{"rope_base": 10000.0, "tie_embeddings": true, "parallel_block": false}
Each number is 500 + 50 x the weight over its row's rms, rounded and kept within 0 to 999. Layers, rows and columns count from 0. Numbers have three digits each. The size before them is the row's rms in percent of the matrix's.

# q: layer 4 attention query, 192x192, rms 0.102, rows 69-95, columns 96-191
# k: layer 4 attention key, 192x192, rms 0.113, rows 69-95, columns 96-191
# v: layer 4 attention value, 192x192, rms 0.249, rows 0-41, columns 96-191
# o: layer 4 attention output (transposed), 192x192, rms 0.206, rows 0-41, columns 96-191
q69 104:518550460470419530490523454531523499514480571437570514582554476458515500500552504466500397444454390515617435490531545548474605522403476511552407450545460422525521439532513519487402597523454604550562497462382467508588437507573468498447439482512423461503460506493441586536499481491562482588
k69 103:486490422507542505533527476482631531581500552586439498459432448502413520470480529523552569517507535410528440538445423450483500623473552554555489451414514472432587392517443529438424489611510541529446505497555418406458480465440443489448462463435518505348531450516518546510552473520394533487
q70 102:567436497477464515473472502432484602496479488484532432479482471464560500445501462458488485522576567528523508541531493493513541447540420521495528536586405485458452427366480510577415481476617547544448461464539521552490496526431468520528470399478593536475532475497571599502483509529545458547
k70 094:450472579465486505482477606527554479485479420535491515524417391484456474465503501508469550532498517582452518510422501454539481558500577541467493484482466535480439531587527543520503512533417516424433544542625472493422470436431474536578458498516482437497476502469604395510538513434607450472
q71 112:491575468539574443439506508456578523558533563479475490538345469444441477487549426571437448458461516523463519472578416556540427506490586506573477540489477438447532463503513577472540402498379459442542453510472460493489496501452468480478406516567553540465474474417477568436493471529519569504
k71 098:452500483531541413416487506464530528470445434505484485549496471556462523466540493484479455505476451514501433540411468427404475496555522485471501605470539513542482450617458565401517507524472523563600504472419513493513627532480530504525525412431552508477477547540493585474498588408462516443
q72 097:495529535536494524337403561410448513457580527534483501491485503484540488477548564515499514473465458501357425445480524515436529520546522404607457498528545438506388467509405435481473522453528431540484486545536484478520484509491536445458565467534463542631450467548501536562529475428484471409
k72 095:569474492512476507494595527454552552506469586486489521436575445553466484562490543500442552528516541565499520542525463574527442486543434494466516564449539515549457518586418532504464471447519451426583530494576478497450508510579526502476552518503482493462461499527536495510601476472555512555
q73 110:481527382497577533455483569465433397550532466530490498521509570488427523511493472485548553544498486434527476552580492516441615551489414488510553544513562319492454513483490533472462431571492518516484529486508427467456487532558592547469493404572576393513514584531474478408504526474535490473
k73 104:433569466521474417541476477587557513485534499563494433523524513515437432460578400469484485432471438556453495471388592524450432616491477547539523564477491480567556517494403548500563369540481565480503467423476640504499488510496452494483503559462436465483373425508421521500581489500485487449
q74 103:454487530565475553535482473543535482483551425352502480559433591517504467405436509473451532514518533529532523527449504485477468525543531428461343464474640559496576482482514428448436503574488421452529440497446507476519574503560524442494391551516568549565599502560461478530597479519460520489
k74 096:528449446493493404479512498543435443566471466547484454502415453355493526482425507421501483381523536458501541453558456405491423557499466537566512579523536499538469539490579606532542495480480470513486473515440517510452504463508452511468571525520528514553487668502492452541392564565557521578
q75 108:537395540462519398389546477489476469556513519409495547556459471563579497454498470423518425469497546543476577506494496593396544486554518487535503491521482559490529508570485509448520571498489459497489523484518533437579534519473445481513472456443487504526418483489479537483533584457525457471
k75 108:438486438559544454450503421483521452532455509519487473475575500504452478464535528520536462540467500550508549507581526463696392463451529466369432556501440573416605548475470489424465539520596510512532474459517515467535412520538487568538577447524493525553498435429558471529471499575503534492
q76 106:508552467486513502455593463507512520521500568552529474484526509437513433527527519431525457453460532434569546455465415429495581559436492471570551549471429466596439403534498469475495527537555472468472526480547458531531538549490446518421420486466511466418508470584529518494493509409467564412
k76 103:486478579520461461504460526463496613526453478539568500516406392551539473523518573456515611537458503511519512529436537499576484501516502511481466402531526507410491540611488433502532553502551491506463505539499450478470480513542617456464484523415518596514424479576428505425481461564556550537
q77 103:479482508572429397531527545492590533534542497532453504439553495551515484425446485550425460435501530475522481474452529480456512471494435535371537558508487488507542633481531467544491541468515556509451588494485507494526440504516544530471460487517495425474534559553524517552455506506556514461
k77 097:512423545505473447528539593531516385468542501556467458587537521433529508513437518545496537493489515483544539480515439460503527495478444356596493463497487534478498567430411522402456477583478486487489473620481547552447567454552545475431540522539415556451457546537452464526399440526658477421
q78 112:507631606473565474445563448413538564517546461549497447520421503556552514423493536440465505470480526497449486578540445459491449581520479537417517554563471495493508468504514449491476541397478421516448507467473578486506409552462426463467437510495488491504447425583485473453313390579528502464
k78 098:481493563492485511524568473427466517431499462504524372486539474494462434532571510525542440639465524504573505477503440475494533494551534486468507417483473477424500570570468527506569615584506489479542610518494451487468498435516486448483492444497655546540627514544462443515456505430510490526
q79 111:522478552515549524483517518507488476486563386542464506476521526430559549458452495448627465474534552402502477593509552629479483499443588618441432516459522429501579518372514491438559516496536479583492562518517582495525440508560458446515496405543517493486562416458509558514439579495522543475
k79 109:498426480549562442392508477471473517544470603506456523575385530393391477508493469530549587496462594529527514474518527443511507530477474460480415566575474457589537550548453498531438476416529495587576551529521549485500476594478538545553520463452523470568594521560405588570502521465499578526
q80 104:456532438483448547506506497601452500615461447504493420605511544550516505508494514497563460560551543495544482465529460448459477556489482475582536586495490508481446517509483418503510501542467503537499556495498436452495507524455505462530585569593502577514498542485467527566556431552517429463
k80 096:497520490455460519484458459475558505518480504474521551501527486578497486422539454493493520495608431432523509547414459520477481481560513644481510419568521578618448542534474440509597496509497546492366521538456475547461460546495472526484510400439351504526547524593406519436434539507535532495
q81 112:617485574493498473523510468500465538487584494478459551470498487529491558502438482475495405582497489472439569518547517547516507482454388458539526483388531490485560508537510543588545500387461552415509532498502369484559477526534480486478486494445490443550492524567503495398461532514457477480
k81 105:478529419487528561469487503427372467458523532477480498571430521615420414530516479544555490533321536494525517502508477510492543481555462544417393455503504472485519446394642527502447425518600474506489532450402471442595597524494487481506491481449520501469512542498530594477507468490506471558
q82 106:437527530443514524413544444578443433512584501536520450555501529531566479477591485436482558517501549509537543544464465593570503480504496463557477512424521545462474566560514515580447523544503449454481515486564529461506470510502539527524497519558490594495455530388590510525504446463477460540
k82 097:462488510468513458521486526625562515573507519567438502504508456471509483539615543483491571497550532558473481499559523487444417447474502537462487428480492493518464532531408487585446557503510563463555546493457547565511572487547494563491553450405452512633337434438573471417482516518550461520
q83 105:513478526436497499502471560504535493482620537412529543553451465453569520496503491521512555461538505583470534449450435523385476464502419508441509480412538504607481485562486408511531538455479541518455541536505498417508446509546482506539470431510591578553541562522490414583490511436471382504
k83 100:520576512593441504492560467551566490531423467539552450480573518622479471459544349601499536442531462577525511537579472565617463406466514553564529504507512526421457448509551537534504464528531499499487551510501520483501490468508535494547501463457452582518445529575542545554440475483558668476
q84 101:525534404450547543449455552441563563454568444385448503458545527511465438524567469534551416496460482428494521518423560535507435579493508476441525389526491576453522535467552505476422524490463538598470554514618526544448558570500444546465456493536427412504569567422481497397513466487409368473
k84 098:478463431546503456516516484573478484409521484480520497483516486455524456516627472387580587499566589554443518561496600465439492493455472442564491532548516565493415539503518502471571508522551557496416585494546577512573479448421481519496573478523518513498514450532368449477622547493524526537
q85 109:559527456525516647419485426532440448532586448517563533506551460446482514434515388515527516460499534484530460463428535498423515507484456435546457457486440484499507486473488530423471500596520523465444473476481521416459444542484428549497494478497575418496440493505509551462602583629554507449
k85 099:518549520502523365541463583516582541449581488573515455447562444539438617520460465426521508492515513501444428590479496499519523528504467485461555427564532478511463436471536511456426457449469502615532553490515608436479440473427484463522454434447480524470453504522494494581536553602451492471
q86 106:556489581473495487484481500544570460508562449503525456506527564540545482551345434436499464462502601561552507481463426449497475518450516499477550537526609498535433514437550484404463545548407469532434521522581545418499481456478502507515469466567458466572397558503531573522516429443500477455
k86 102:523597604475513446637479558388474376556523553461547492477447440477489485469583440559441563497606562489509470510500424578519511458576564441491500554458408439464534539598539478467476612596506449508550502547474507475472517507509521524514605417606480445491472540390521462461534411523449534434
q87 097:492525514478450508508467491498555509539446513410465603552527505616482455467449439471519623437462551430462519504549565492484374521417491581557590474555530469509443464496410526491532526520433539436437478494517509489442403492478455561502499492483627442439475462500479526571502577554455459513
k87 101:558390553448485489555535420573454448535574549453449521505557492514551460454504517530529463501478501590485402548583503583489533446594507526487453424494541501512621571421514470428527509479514553487543488477485526465449503516547597495473426519534468513426458508553511548489511553551524460594
q88 119:446480561575509386569537412532389562531544587440499566520469477527440501502418630420524523491461532559497413427505510536454609509508466486503395577519516468478554472473467489462480562460489537522554470497481496456452437438432532530489551504533431424490537555505491509548437532530426667487
k88 102:525500615493448505476427454515495526518481582497499467507494499486406531516488440505542509508485425441646481558576446558483479570428468511511499503516525460435508486424509565488465418565505533559508523542520539465385482598485461568434453522500505541500458411509468510510518583512530344531
q89 111:496446514504492496555504585500555440533457479404468576405430470442494552467434536454560505533521548439532570525510527459393585517527600540574510533500482430464541503546449506601424395505447498438528514556513456489532468468505499499489533351518510493471520608418497469494443478537579512423
k89 097:565491517523545448479510409500545438519513509553485566620456501564468536520519483581602485590567485538497418451481538566498507507414459566519500448518507502433544492440395536536539553428498523477579437496494478379528507558499499511459496489417536521562522450560458479487537488529594648553
q90 104:647451432501514483498462520427556469561539583412510484489498543467493468444414460505477522438558517499460554536492503701483518452466419517544443514441472394513479482509565458505481505588500561523518509486454499526490508490504478462544535400591499540541515441492531456461499520494439475495
k90 095:500585548578481405534436507488565425504505544588466475479483528561545507415573510582601473462500571505417468386500529420618457543409591560316539584488412489592568481493548442448585543498514486485505484486418506508546470455593462516513487546550470489431497493490490519531562474527553480432
q91 105:550476525413615549541585504487578551500549451431448383469498478509511522508544551529536551516576386505543374525525460486476479580451485559496470491401486496502513539515512417459555508526453523508440442492570509546485500463466479494513550463497495480426498462429515518535463434567497431603
k91 107:435493462501367509590470545466385485471482491544496584436523525521527488560566572510528547423502568556505566478498517480464552493507469535519480544574496473482420505465478416514518491469461455533486561547474482415451467509477469482478474584521642520585559612516459526550501459462482499352
q92 111:468509425514473476443416515481443534443563560503416464471428472491538465599554503552447562503501481497564529378466505442559366426442539517570468527507441598565550564461501505475563480492550518616489545587479425489485466522534468447505498558383538492507520453570503553546468571464455521494
k92 097:535481471514522439496469555462445579482472491463457559515542469561482447472558373445422520576526417537546555486444485535528411409519501467504568448511595541566429540543403493545451534459467429433462464441503561451547487496567496413451424522535408465469529430492482437521520552491538500486
q93 112:527505571503493514469617519547498516466473476535450453502483485537476521476438477551484548415618529517524508554548528473528448573504486450434541425515467473602585399437557469483564457491517553426548509498575511534498536652457450415433468447476488475590517420450567443541507441415530498478
k93 096:452441494509469532431517545449541493567480542436546507555485496490537493491467577549432503436440475454417546485572470507465516492462453590484536466521474514492501579510524469487559547551549495573520452592467415529532541529426526471453594478447536553440497544449443471542576465532526472516
q94 107:427465527517496491441455478576548511494503403567503466542475406418484451566450445556509489566497465402529516411524461473576523517513437540480520491525490559551580420482493590537478543354553512411584458511461548561531536475565590464588535516531539508562499526561537597573394490550509567459
k94 102:525497452451459483524478557475516452464447517536542462594518503555461544399503427552450458482548523516591533552428465454473494437446474509511425429403421524521460461502467541503490538494486467545446445453500488441563499543533471383524482561443631559498512533538519478566508475477507491413
q95 111:488487459452539522562489433428564453458491486567504422446540508491453535457586568561538417543537587470500514458535550584463521498460592478514515394437523459465500523500514446572344517542480503614446514504507448441444556473518497527480469577558561447500486518494540440480510400507502505532
k95 097:500530555507482427473617483447480524430465533468541463508459478515478477497510552422527525459506498455477470470439538450531502493494488494563489465504464468499498513548475455527561586474441457537384606413474647410510479476409494464499605500485550441588473462511441406448465486504540458591
v0 062:598489533517595475560496500463508550514471494538503530536491414380551386499448570485486499495513539541563491449507473434502484543544487466488450450537556515433575587554461621536465508542450420466438460427488424502464412467534477409507455511572496460448533452482511461489504476614422438453
o0 068:488587552440515525444411523546388477557543445517474500392473453418476514544506427580613504600483548412484536532572416507554512541561477540484514522469504440477489506404452509544483575449517536502501456441538414480503463473523505492437512438445472467539506496488494435484570551550521412599
v1 066:418493535520522440507417531508550438553553506453537451486471487580560495473586508535448491563458452491500521449537419501490550597466610465478555494548527529481522511535447508467487398495571558589550495461461584503519629504497367549517407539492501588468458548486521476469454496574547490505
o1 075:497433492540435574467535508462479415496503534542470487499560447522552486454499435561510485584525459461539434434502620466511479461525468550499383440470529487449415448618396576522479447567459440509465502473481451447540499504491445589418518489493427505506510407519524542540494467508446515513
v2 062:495462463571468495499564452492552468485525570535518428496470547476584466476433525521532452467501517503477558586380397472517590492634402583450514465548555457558506445526463528437546523471540503489597521481441449443435545524414485497446491537540504486452454542500432458516503474469437474573
o2 067:408469446476507604453575557530503548518527502524566406500492471513477470625626467441513456517426432489573488504514543416485420453514481416450501458532439612447371507484534508587502507549563378524415539438497543521455548524531531452515427534470533598451490384438474536475541429470521589469
v3 062:574413506534497557519487453537521462533597502550461463568473485510435528501453497439563601506542592538507552439612488502460440470570433552541496477504515469469509500503494527532568513526504545548522533522415521457461493460498597532504476562589492430509518528573483541483511553509520535459
o3 068:490488524521524522526541444551432472561465499498583571468542516448538360451493461546473435500415507500489506515499488456552511525526443501471464565502492554488469564468485426608538564514542574475538510447555501523531577572468500486466534523452462456440481497465478462500463479471592378560
v4 063:481517440546454562434434527486479523495498472566518476468473596523456524461567522525525457497537575580526412413560471603568471524413541529507501500511492608522461520624598496522441510559542516490472620495511492463535545444503528411520548477394465471511612460509481549487534430473538451491
o4 070:573524438497546503582463537450552470618430570422438460548484622476429490520398557444530512414545561564516502465529472534458448571576464531483538567561494411551413562441441417561486535517483449521495552519494481486416591435506476457435588553505491475549556567481497574479459473456514449490
v5 056:481434472477495527540441523533561457489539503453473490554554520526437475594529492522457548350439545453490552446520553551508475562547508426502543489456530503609503539385511461539539554545567525460411534556483482494499429581507538567475565511380474589471524492398505506483442517499585510447
o5 065:522496539454500523570528593603455538559569444472435482526623475446502524454538386516527517514506528600472529607492548471531463447572416516512500567482597486574606472367556508480442537508507509502510508497534515412462459400479456444560503491470453508504526526494640634489491528490505449508
v6 065:496466534553517530463471487532513431501516410491544405505505529521512476482492604574492509514484527507497519531501558462479617475540419502505448468475570542518515464415482549476676454495504532620561474469509534495470460511489382544477510507461437467427460432479520496478559564566561592470
o6 065:430493537548586525486540449493503438538428517469491544544449415524549524425580492429585490566533383535399525570493527544411545528549495471427462481535524591505521574469600497455503483607552481473411463491461512449503546560555499540525467535562477447522470478398538492416474497470464448445
v7 061:440574480513500551535455495480553500465449553442538520629600419498475517472570567556635526508437516539450454433497627450514534436522520518529442563462488455624599483471541440469565488538498483548456440478501438532537511395497566540508417567462454500472481448456398547507506547460514554453
o7 070:468558498440470589577512517499547495528516504539526480582476490408409574437491461392519552475585586537459515454522481476553510429543607539510431517501541556397519549422499450553474581512552552500496401419531543413473498574559421461499484605541513486541478454465485447475532437531546547498
v8 060:460533406513568493504457455522502466514420524463498492470553479521543545506462493472398485468515391510571533579464507483452474432535496474448520564503513529514531464513579504414469442549603483498586502510549471521487488483463564491575470519464421528524417469472611447482485500446536535489
o8 068:464409427488445444480587609569495540439512540512462535491499414492530525556625536384426504445565503419506526503553424537552603484515578520601442491527461479432505458486585487528476434515432492553396520514433509526499531522442499484484416534491504442526531482481567457506475443439460485475
v9 065:474499508493449597496531482467535464469457478532473503482532531513534445421518492483501481404495532545505529417457556489483596416478511447471433478536503605534479489446472514416448462395459483437466520510408495513543435510513513440494553538557562542475471650449528430515525589524543504432
o9 070:495516453531554434502608496535520493456533503491472463497481467491515536562463587522432554487429447542501400523474469416517548543582500478482469517589579589482557538486520486462569434484606484473497516485454543548434491586468531472372415463490414531485537490496460541530487463510569552537
v10 060:585398510507413617550492432421474537530435535516446518506533581530453497567575448528515401496446519504544566470543553439583481563519500571391527466500552490511476470408467544468502505503542644631558525518505478447531439554483476475507370520519501410452482493506506537541485441487494404472
o10 067:414502461472504507507521521509458472536476466574422473624486472509546455475502508511584553518514469427490391437500533537401485506526579429500480569528471517578521446471457469487522516475464544517475532430538459486500509526572461452582519503414406482563435419512441546510472483503429495387
v11 061:481459431549472542489547524560484587480641479515450561406442554390568538520652513547579444495480533468484477489508466433519458452469501476517514479562571487564543453585516496589588558509467504468497553405508548451579434437510485516512528514550488377486503491511485469417510560471520516485
o11 067:524510474553525416465474481439480449478532435417554534538471650575476505549523438555467423501489484487475468469427426403522504526543555374530450463583554517493460479469509541504536461502542430511505615550525492440446448537495456559469457492452521535534521450513487518461571428513507466549
v12 064:486456483469408492483500425482483484549539492551551444496491502441502486534557405553419532428526529515540567502520523418507456490388390508527513526457487576569448406443498478516442486582497480521439467524475467521454521497571430475501414546467485483565529577486480493527550414516510501539
o12 069:514424514489478490531554523457474485425447473484501490527493463528503521524457558564571492500396429520425519525434611539559477487488540505496538585452577501560475579524498484539494533536471566544489472411542401506486494556551567461460527429468433418485469463457548493555465500443545490555
v13 065:475478476487570474603454452473398421463456517445494493497497476483499552548474596455448480461445513520485476536455521589486547473470477465475444459465461356572539522490489475466504459564529509376493510534479505494473410460462512568481530425534465563499507516466591498544467496459597494566
o13 070:503449545525462461469502495361520540499520448469545473491485545613465532547413536457422498509526565544446494597481450472510537523453522572497464489508454545487480573486498475571519442439430409385498501545484524511489533534442522561458524563487550521616553545514516569508480457490561535535
v14 060:561559489579512456508590549471434504469499508470572504451440443582514438462482531498534554588495553439460504504457528464558549517598522426510471525487533490526437503392426558608499589489512405437558542486590481466556502518582560432516596526505476551516566522461507563543480530562517554533
o14 066:502553522507564416428463479514467560516539537537518523455517436436414413503469483484404547551476515456463511453533464512509459501495446472475591522440548515518475541475477537425439498485502357488493462589493505313472527474409561525585481459502551541636480496474400516441523556524449528471
v15 062:408445488542569568537480538479519474547569547566544549549580531484384366454565496465490486376474501506468462513467552562630443451574427453525473448511515516395452452463450486579439534533431427474490549438425543444477588510551531501514549570431470473496370521486416534478428490526507499465
o15 074:584391480537487510438441534452557482520487482417479539455667484476519485520536467561473474504550508447458501518491490510512510434589476411461423618527428484480503522423535586505480505479526581560467385470459486540488483552521531507481525487472544519442514504463524520439573478540567582491
v16 064:535455524549502388542537418537482415450405581556476490542453538421535440442474430490489528490409545577433527517531422515531502520567466453468556513488459513595563543429527507534392423491519575425567531420513494502526542440504588530474451433524456544453531548604568487510477476507523544465
o16 069:452577524541532500412505555484570446621490565475510511508510513610495527496582468556489513497519507560554490553443558476504553481462448541546490430573487588528481482477518466536423562484454462447522489453496444512452532575522511514451487496427445498454520503410401459486483499492545514444
v17 063:506464469513488455515511458555585553489459561596502572524438459493469559513427464469528537475532532487414566624491522492565519540502463554561444422433550440507535504542462479514602429403435504375509480542418587537541528453491596435476530510533567546398506480481544446464499569517562414525
o17 067:480493520500502583527587500414485535451591531529519438449556546467490469430536452500536513479465495462488575496507515549557453513524472492502443467490542556411473530416493531518468552471552506469551517562516612556447478502432545688509513553471526439522472525483436497448369470500569493434
v18 063:485525493496497499487432432488477463479476523444412517528464554583489520532500484436545542426484501490515559527439452462447574457456529606484423489472557527593514546428536630569480576500619452610504378459460541578536454574545444459574493501492485450380576468552461541467508609519474563470
o18 072:486583385433513514407550564471464356583465488564551539518572519525523533476539605485501487481573483489405557442507491525523505432549486529472542587488518478486594436487445529495500425501519387507442527537494507537555507494476383484525500430446506583480446542512459557431481443378543458529
v19 060:470448513523571452507528536460451453477443489536499556531510535500480455384450553562570489429517563570473606458561472490421470500515472564503452502498474478475424519573523534470445525457492509495457497583427526509477559560497487494524444490444517408465415528575523567489526476520529421489
o19 066:569441483423545449507429508541577481548475458517501505533433410457538513521545514543435532508400517569606511424428519518514521570518566482477543619468466575531459554574485528477477508494584488471601478456491519559498569485571582418488481461518458411477469528433551532490463520383425446593
v20 065:530464499466481523471521551511563559531500554544546536539493555543517514528497484482463492528536482579468432523451493494456544519474468463521467512470455546508431493629472460450465558553386482563485465577577533531495477498500549487474531513518584493494406449542414543405508496371566601534
o20 072:604565404506489465479465503525504479513504457414430506518414527374459500475475568511438495471522537609435376553532554383441533564483620459521506509576507482462440487481415515505481472588534587521492480475526477495495466451486402582528523478482505506574405452495581454528482439456509525472
v21 059:490565519430461473492461529516570479453420457445389518479468518525625433568463535452491594534531508438519421562519446563464458536397500562554540531500463520591520538525370479533393539566562584527467527546446557545429539423488529420447513529493519418502364581560505507576501451456524612576
o21 067:552575432477438525471544416443512553500473514526340450465446539569538477493488589435461537448520516517509458398448483505522490523582405487555638509492457615533403483505433508469490446518575513547468501501544497515495462432486487501498488504462521489515444524468429411589567387419494423426
v22 059:458546573611564503484465486559469477444554377363513509515536477532440604447452593545476460564461370494513499563444496581549480553445479490487466502513604579514473577540505611504501526447442489497490489560529474452465467481532525604445481391566480507448427541460459491541520570529434520602
o22 066:566486547467476435406545524517499548395510469438423503505556471406404499435518476456432496534537464520405517458466475445553398563518516487451530479435468462470476447605486513452455487522465442509467472452451515530498460530492517545509498450601533541533479503483489591509520517348498493388
v23 065:511480553560472517456470438464481413457515586519547520567446425501374518448452365492523473543571523509488489572465447515438427454477553577636526541465474493505610487429430472471588583559436467500487543539510505503462630530485508542516472471578448485479510542453517500513540522576505384466
o23 071:444416570492534488517506504507497440429516501451429517509464576494543492523475416579489415573488557434400487502528526480534448493438407450444548517460500483519484449506487474521427556454500501468466429463543531479589544483508472462477470538574481537526495509460537441503496450470482492415
v24 063:472511455419468512541486487508443456426524556554589567459477512559457496533468477411477452399519578417509521495462485510534490475492494538413630524516547488447432575438605525476463501552477522492435513492490536479528519503458571497438520513464426551457497413518510524476533555409465428475
o24 070:504459480514491463460447482423534405445570597495498447455520478476566496475402525496444452514439446496533540406508510509464520441549497410597565564452485457418497453498535417499444427497433563531552554540501528522545528383542539560521484461496604477497594459512589540487401481458572486478
v25 070:553537518573530366561524556558520462394471533501473407511515445457451521519603515508478477461472517498478523488531450501445466472481502456493413470555524487520567473455548517425566515544549595553552491540425571489569440505522505452433523523577504486438579514529432427400468508442468592507
o25 080:478536570497513520524453515474402507557502462413533360532490393586566514503456593533403468535446388451454518493500460506520492575467474548504571520628506547512468476519557394491422535463453434448540545439504505478426426486521571406472485518570475489487470438535543517448544489465474459495
v26 061:496503460503557533508531478414508502536547501530505469583466489457508503495479486437469529538498507453432575466465451435533585493465584453482374492508559531577549413544526502436504519509540517492545495520461450527543530445602522470476494491557416449426463513521485507449499549609560539556
o26 067:447441450527491529363538436464536435503495446488455438581539400536461478523527417528471562517439509539517536432605454460466528537521415491543539471524603490481519589495536469531526523501470478565390412533523537465501533491448476451427562451493453508413543573474581520504508525520522484505
v27 066:495537502484543558657490606497451510523511470408512558493494448535585435608528565496450455538464542555433452566452488524520430510503509562540505441488367503549580550585540530537462502536514438511496487524521475488432509464421501543491559521416503531502442494586461528444460353506511389546
o27 069:466514496405489479576493473549518560649505528446385361498464503499478530503503510544426387432615540502569455434477515528525534508455572404537495548486448519480469451502421536487434499508531484470510510445517523457536500463520468542552455562477564480501489457486567456504530525580468501490
v28 064:547454566571446437490548487501456434422430562441551524503520502539486482448476491508578431515549402485465532409505544416478455530579446520534524420476526524567464506550530444563532503447520421476521538521509458529498592500478482505490473538621452511503615470509435499541453549438501478539
o28 070:394625542591483512578525487392528529465534387603547535567511473477523511469478449476466466537415498528561594589530534513534559493603501527477580510466448545510582575530483505591510521460461466516463506476475495565495506517584496510539472463490534514480541411490471406511518476463640503476
v29 061:534570526436495628548519545486551560498508491556566589538482515408518612522531490507533529486477445562498469536505474436438574430455643493507574518535396509484440412512513493517536450464515547415461505479497545481458478608520537526458576523426480561569501519522478510507468512552542471512
o29 069:507427541475513406496523530526525500479503543521548470535359434556474525519530585527533520508533588577599491440463505407508432459420481556529571619598551465401502478547478523612532464436455538469497451511597424497428485560444534558513426474498598497448422403465488555563522427460552470503
v30 061:423546471543491544481492449539448536545534553456440479490478527560552409516428516468497504462565511519596443599581511493516470543486455566534406588615485506496476531448530434377461453477503575457494427570494521527532577582531493479453476544419546490410496410460569443465453469472541489442
o30 070:496511506405428501447563521580639515535426473500506492552619516543483513533500527537419503480499526473507539474590542575395339521506539532520454527483436500528552432453504485537470511547540542473535532477434455548482456527414472502512523560592419519516531527523487431460503462438503422494
v31 066:508545481524550529449518489474595439449486585430601472522463528550386555500459480529551417494384521476458538541553466455413585556468488486425488574497565465505565498554535511510486511492489480398491586437493486513539485506485493440484498425472575508499551611517413526431547442475448413520
o31 073:528572504467526567437449503546491537444524449416481511594515517502428474486468584542486527498569505434442481485455461492530508453475546534592545585522566516521533523441472539527487491426479509495650554440508499541454539539521450568504366476427460464471506534454484464520375520459535568470
v32 061:579474551529438385572529433469519531485532585537464375560542527518515475458553497565567475581472614489523460509457509465539468558492572539539506488584506462461425505446562450487451546430456463599472558472469499460585449431497444488519472533489482605537515570523502459463464476435569499479
o32 068:488485506530469501596526504551509478419558393518531490609460549485424546493510477494471476552502461551543509434467562439519507503509463481501426517510568493552597484566431614538446465518461480535414487451455430502382429535452534402422493529419423468513566495488584472478395547650512532548
v33 061:622510381465464484476519486503483631567464484582390426455505619504493457465475482582476485551498542550550529421429527398523511473537442441503613448491457514430544455614518494490549521457486481541499526535391554603478524493602471553553474477498380531450537529508502457522504530496490367491
o33 070:432536391555489427496596502506556586465468483516537456487507561508548578474519569515508493572532517495401515516503462418539471536470566515449517505436506619493590507539434438553561526488558512525487487575511503512444510507510531457461436496418549574429504445522533537487464448516500428514
v34 061:630558452577472551530450476558512577414355548546489451484476470416569591409510496537506485527525540481461459412441506572586479388484456500485550526514557468432547465490515497516577574481549567444449527515505587459568534490398453528539478460504505516517485496545480451482571533478510489494
o34 069:460507455451505437561481459515535513375486439434460447508474559580546481497520467528461550474466555572486459573562579461579493388606531525562517527464559509487469513576481467575466493488515500499475530501475562490454454514492565498549446561461565555485508403521496525404536417466547504427
v35 059:429508452450473520532568491643417435504469546472408514547488520581495375594568495562487521502533436582471442406519528396560427518576529509411504579401534468504504442504537495545490502498436558451535487491591528515508542577481362502574538433491587420586481481454498468533505532401489505528
o35 063:534519475566519501475497610419510492505479534528469523507502522490500470524533582472483488452465628504551478539448544453470562498475528551501552428529500538590468532499480600519461610543511502469385478473508523552540470549583506506541499431520500401474510500643467508449577497467577536508
v36 067:500494531490454562513476616528482458441584499509457468521539469414530490467497427503509534506464543586555557464542490471472562494471474426517501611461510493565459407532435529484529447574540508515534406477451470541454498510526471600498527600456506428560547417493638510569502537355480513490
o36 074:463514412550558449486519546410489399504479450550492501593566528630517499491513534471407437585380496460521523501460478420490512541545501512481527440506508459509460504546520479573543458488518600456554440555539538501474437505504482500456469467452423566463410451537533527464599473471402498492
v37 066:473509440557429532497455491538554551478463541545432523462532459506585543563460462588449429489505586508443429511438448533439616479504522455509512441517465507528402522553440517495484405433608447528447418463504491604581513466509506463526534530549513480548474586505477571550392527543555553428
o37 073:475522442564502528380557531413542449595472537556439517554496532489557459335569481461495486484466466453500536493477473588474416499443554526473428457594534484505506494491539485424503499494558496535467582611498561527492521551514548467336494561496604479488509491444552563469509418520473524574
v38 063:430429448527467489458435515564506479537507459473486549462506501484560411580529525508443534604491473442517555587493506435454482490566526491541496588459450580510490576485507438551459567502559461457474530481549535539502406516519552518431449483517538472413535572417521496549522429431468393481
o38 069:558442505530497554507518538554473547559390460574426654506522612533423513433538499563515527483543486403412510475480493488525481454482526543487541509495491488577438490496545397488478410487508524513481529414585446397459541410516586614534451573559548571551522519512507511576489556463526577530
v39 059:496485539572500479540482452473503538517527455566535467556491470432497516510505459535515448340450484479563514522530442487441514569522455384427467443518493486437493428459610558510386518496470540496473451548553498462410474471490433436557361595485466568481421484610525423526530410435564479505
o39 065:444517611479426533504489513492516517572471528509603465455441499467529503520516519515548477562507459469573481558468485474577421472550524456460429580485558517479494619439443508494437527553444494501492486541515425498595496516542459532468484447476441481467531443477474514539433465486386478486
v40 064:503489519503582517519489520588497519504424523490474606521490481522429590468617532575604568461504451511536539558499409477440531521491495524504553600556449431528463548492478429543513494570583519527522563530485595540520544525545544437417473569521533503444481586490572518490492462532468489421
o40 068:515505438501568530540504385541384540518501567623477448508499445462625523503507519607545596491556573436542520534469568565529468598405480499477449586569488558490525520369478478458457520462451526595526495458542552468513526495492524579543461558509438512484557489440515445476545448420567479472
v41 062:529516481555466451460517459492457506582550541504535546466658512547516577524494443562393575479544535485385542478477422502483449532435556524499483465505488453562457510435523580338482567481523508370474480510496485487571553479571581509535488479499515434496425507545479474453510454510448513445
o41 072:587501388524470536567442484521467566435455530509477447493454563508510525519565497457424527488469508539456461568632547549468491453494448508588472571518455604512447497464541498482526601468490506514547494464413380468517447541511534505467601430477591424506417518609487486485470516522490492520